config = dict(
    n_layer=14,
    vocab_size=2048,
    positions='learned',
    parallel_block=False,
    init_std_up=0.0625,
    beta1=0.95,
    batch_tokens=[32768, 65536, 98304],
)
Each number is 500 + 50 x the weight over its row's rms, rounded and kept within 0 to 999. Layers, rows and columns count from 0. Numbers have three digits each. The size before them is the row's rms in percent of the matrix's.

# layer 9 attention query, 64x64, rms 0.169, rows 0-63, columns 0-63
102:526564549501491589479513590608479477536433539580403447521437441591516505505520484398466520522469513512438520501519527471545470481485436390482470518398523522605486485474493484517511445428425459
100:529423489519401630463491502425520488520465435493455568545502516462512515435561521571519541579428427467439479579561563492514555445497529450471496570487520514639519399487477494480487460490537497
104:457567475522414546459515440476480483500527453620504614442501525568490440461589486574509524510461424503365570424543468520521467482540485447503497553521488538482459400519584525500526490461543550
082:564491451476460478441432504467519548542438486488478567433490508475365478488586410512437526375427503489477433466487509484469499402434559519440503410464492518504521543404477504570476553545495466
096:510577551521565487522369573551473513572543570541496468497501509441475483600424516452524484518514547538511499539564491468544505536402531545561452440488459463465353544439507473550587454495488523
097:454457414523480482485554482422566541554501464523519505539548518469534451492390504428543481594442486605535532495507440476530454525496559442545499498528458486537400519674462537524517431505515549
102:518591451426566511498516488520463516439466487504528462489497440596577475547526543442497434478553466461369453461472494476491453528552404550489458501557514504469498380586533550467602573498521551
111:417568519464540554501464473418467463567466570528457506463456461500476503503550490372520486536483492522535496510552530501565473428498505488453422543486474496521462536525535470576476668351469526
091:465553443421558485442534457526543502495486371450614530540480477494495532420431518534462546398541414405532510439405517463538459521534484447521570527549464501558579504504513494431488532540471471
090:553485498506494424515529516476422593481646504533447454475494497514482496508518515490420477506466549452428466580496542524580450574541491497399363597513505446491490478526502520492514400511437557
111:517495410532519528464517488464550600491507465511445546520528578500596517562559564475500544466423454460486460491512555455619503474472533472582458540414593600574526459402531466490521502555460484
107:425467535477515470556456494535566464557477512545458390457538422509508633411491472564406511466503532473561493551429492484412473455481473477460430467582521501469573533574575452544468446482527491
065:495385531533467504494452485511561543462562552479512489501539509389458440562436494521568479538479474454497560567536470520439476591464543556515426462548528408433385485532445469444506394554517497
093:500494415629491456495510466421441502518452505420592515419492523418529516468479451411549494481529454519534619505446477439422516536479512526517521486470563559525465586482540488493476577461571414
113:500474432466508453517559520450521385533478452416498499535512475531497542488493531458499570527552506496538522495441542488555587542403512520540587534520450349472566540456439638458538539515473534
095:517437471480500532460569518443486506472536450469487506553418483578509497385528485449405524511513528466413503480440547457502502518468459478434414605455528566630524442499459573555567443548465460
110:557510464532545583539492555494519460502455439506545430548515585514548504427562451542450448538474508516479383468503467525421527449514427514451520439480477554489516402404571470463379434492569493
121:505477468477493502459501463498502509503385413481437474502521499445346556498520473536457551405520467526571468511481498500464502487577583489529549494573426444535472520623436527437577484538430559
096:532486599444611563457479526556509598475551501446440503575367560453469470488478499452534445547474533564548452463493476462530503416521572437494530537438474496560393523523431547484487527525477488
081:471665441534503486489441474477465577488513403447541456537525424491539517350489516487503563492410474507474435561396513430535435497526452558481524529509487544486504458495525469434502527474490437
115:619464538556470581513456572523492524509432579463536516502493549517487427537508424480525421619522497481441558540537504528375501467545485529459548506536575434530482430531431498527510473449540407
109:503476464545557452555499538464541618448525468425483547518510496538514500486463472501512510499493469499454507439461549429477436517499507520631478492443625542438463447555457480576596403539455395
102:514501401459485515490491514435570452517450465545496458458552536558562541526638503539469546502512531458539414518490513556451549475485452483583502388520489511451612494360567473521531524533537540
102:465414499545387436568523465506494571368499508487493540547450532445526460508451532559529451511419507545452500430459468514506452531623509463445534476532477497482504439592456452419432450501540444
084:464431506598474503499567507479517539456473410497417489538616517476510539370535499576490540531425503609458437539425458500494525462539547533498471531493537482518476465580558539424466415513560539
087:508439524561524499570542426517413449498515565504553536459427515441530504480524513527508522510531416501412620476549473530437556650480489561505506563489533544587531562506533488420468524420537531
097:465445541609488544482627467588534456475454527564439522499508478544531499502503535586561494532492498536525578458537471527454508554549455515524537488425584603481510535496554524414372448503526446
091:577477493504573457548487515522473534491570622494555622477437524458471568469444471553491532434531476459484465382473511482503555514469487524477506482465578585581587549538445565479457559468501425
088:506554594534509497501512500533452474499430529451476515563498393511474575418419503537587482544586591477381436634546551465503572575543458482565520490481512469557503522499460489515539489477492512
071:555377546489544531557508541447494440442515514518519514474454592511486468620495505508542468502573457577463564352552485457471548528467486540538423470486542498446400456507534543570506447547519524
108:527564438497544445562394500456512478537469418499509492535480487460432577434488447570434597406513465501519448510453569498521484569510504494558622491495413514545496526499395504475584451470446505
088:392516551544492576563554511482517486507471511542424476520573471527575544463513587562579475708479546497490474572554511522522521479507460483559438521479534504503493423535554490537485443477553493
102:521543430499582490538566515448531510491503426380460408409522419489552545510477560456602513441505453399488445396530482492415468590530521485481596505543529505462483485498504530472550481510522469
097:514473457454542525468388459554449505505454569510517561510483496558482483564492511445543494593504544561512422441576429501493493496512486505492511462389394544542462458444480418576525481357548483
113:464466493469420549562530470469474500540503564519512593486473431538471427503532549431566394587494527509521479536467554328474527541481528477519456480418546474534547420530440499561493455453441538
114:515512337526477570453544507462545613504481447479425563506427475500509525471558552476537465529385472440493491516589508506549474502487519409503527413522519444493515435434605498511493439513541511
102:343481630488515539431527459512426420467576627550486497495588500515474518488485532486496524459518569432493526488506495525532530530485498572508505489598449575457511598505496497486506577458468488
082:518458502491402538525536553533486527459494511535534568520594464522505557563455490536549580466541578529500599430462430506481488605502485554496542544528522506581507561476555378503498456417494387
111:514523478512453490476498501578490477425483499486536588556488503397325481393511485513514534496555471506335456493504499514513507551572518568419532463499485565499440447532468503529564480526478529
104:556446463505492424490433535483437525406513478471484523351520523545499458507524503530445472539368466501492424605516507475435581535494480499530535456533539458505482607527435479452516504539496387
100:516516542586507506443487517512496532513568465478495559515406528611442477507556483431490436515483468492475490585504564575416572425488551456453562467587548501430505502487455485550586577482620508
097:529565534418426502556469469553401589482444442512526327556501526502508411521506505544558466527497482528463487436529475500547563466600513611511493448488467531542504555502480516481404514486494475
099:514508404460579476505398529456536513492542420549496484493538547588510543412510464507473475512468461562543482624516507565612514523476552406546563451457418469477499437464510468483528418503461434
128:524513632455497439488502495513439488545456593551494423497531445466511486537512440425485486454555444512513522485452480547409532519490598546503452520566454506572494625572486581507415580470458506
090:411524487509446499403512594503504536480471505559500431501521529633499509495461629512542587478373559453444484557503509474522437402479476454557569485445490438486494569495480472471461517483532498
123:498453450437477533472494468462515493499498523522503446573407567534527550447525492554540527515545615445411481516425477496526481522541425438494477626415522479504526474536561509577533383402439489
095:425469581612465508465484395493516447530489584507504480474505509536541524502441556571488520453444585469474520443404502515504468464534438465448657472530458496549520482474586479468464543590461493
110:538556488454483491601522602535567520599524376429510477484553461538530539426503446572504461511508484575566456506492451510535578452554515514510527503519487499429515401440559466484565418505506419
102:392415462541506511495478467389398519437564464471543461505457386482547482496484569501627509557405547410480505536416557458509438478492436468509524475502506465499511508556472528480487517457446463
080:520416507468471575569489586492491516544510538450493454526597445498429521529563549489445498561474457494513509377493565498485560546514458562489502507558531574470424459408486578554532505546630464
101:517419479446446593515565442455426486459609542532486485463554531487550510519535537486521530581440605504516550516431527487494426567455499544462469437444465458583497526482492447410499386433472505
095:514512421503482524561534475436466404442584492520492427522482468541490483439479549492583565513482571461510485551344486497471397601554473511460481461492510512509442398545471489445545431473462461
088:509394366474528527459464442460426548509456496492569485515517541557596460484529555473583467550425491399475463525485466527514547617523437422500531518422483453569420509453490484465513524494532484
102:468494515504445451485494607628495489518525499567518416504542551499522502443509543530564525511522446429415440536524447512477573501403558591580515534588486483519576543477557485609490502470536558
107:494488481509511361541459475452468523467520572440418462408508462416398440468572466487469549582496433530589493487464509415503503489508472514444526434494432533529560449487418595500512455501492553
109:566595534483481469457489431541475546549510563443407508490581491491580517552554522567462410428495534491519450484517499442530515494495458595480661533473564534503535446563491600508483513502512557
074:528509452545507479390482647487540481393542539525473483438515509532499500448474594483501581517441523533527513557391448491468426507508459494468605433484462514484456582473492383506509474490536472
101:551497401425498610484499508418477522487438560443437498466458462558503475464510607446549409511497537513464425519488564467525562549607510515518453470491556521483496486493457542531517384556518401
110:440484509434503392498509493492492402490449403425493439482486499506367547539491559528510607468412476509465505500529563490484502564457540462545538509455513390492594510470480503501443523452569417
101:540419430527381495465491537546429436536549478492523560524470561450496546467473484469428523651429472479464488445466529506466471517513507533396352477508542567515459498478572514505546515459500514
115:517432462603446461502456438513540467514478542537523606470516550542601530397502425472536566560515499453515449435529533513522559514532411585484519530584563466552584470456501507411549523542521488
090:464547510561547496551537492584573538559532478503526495529535611508493438478505454443504506537561482514647444449468551576451466437542488454440527464555544576517523443427512487566517472559502616
092:471565536502524458526527403577495479526578502523517427507553558519503538469519488448514454514502510500595495593481482609506598571557518536509448558511462573421475530522529542475515678497509496
113:479569420507503457567476522561538457560478459497600529523533565487458456479414511520467523478489500521481425533468519498550432525509508426482412513419502532512505381555510582486533465519322488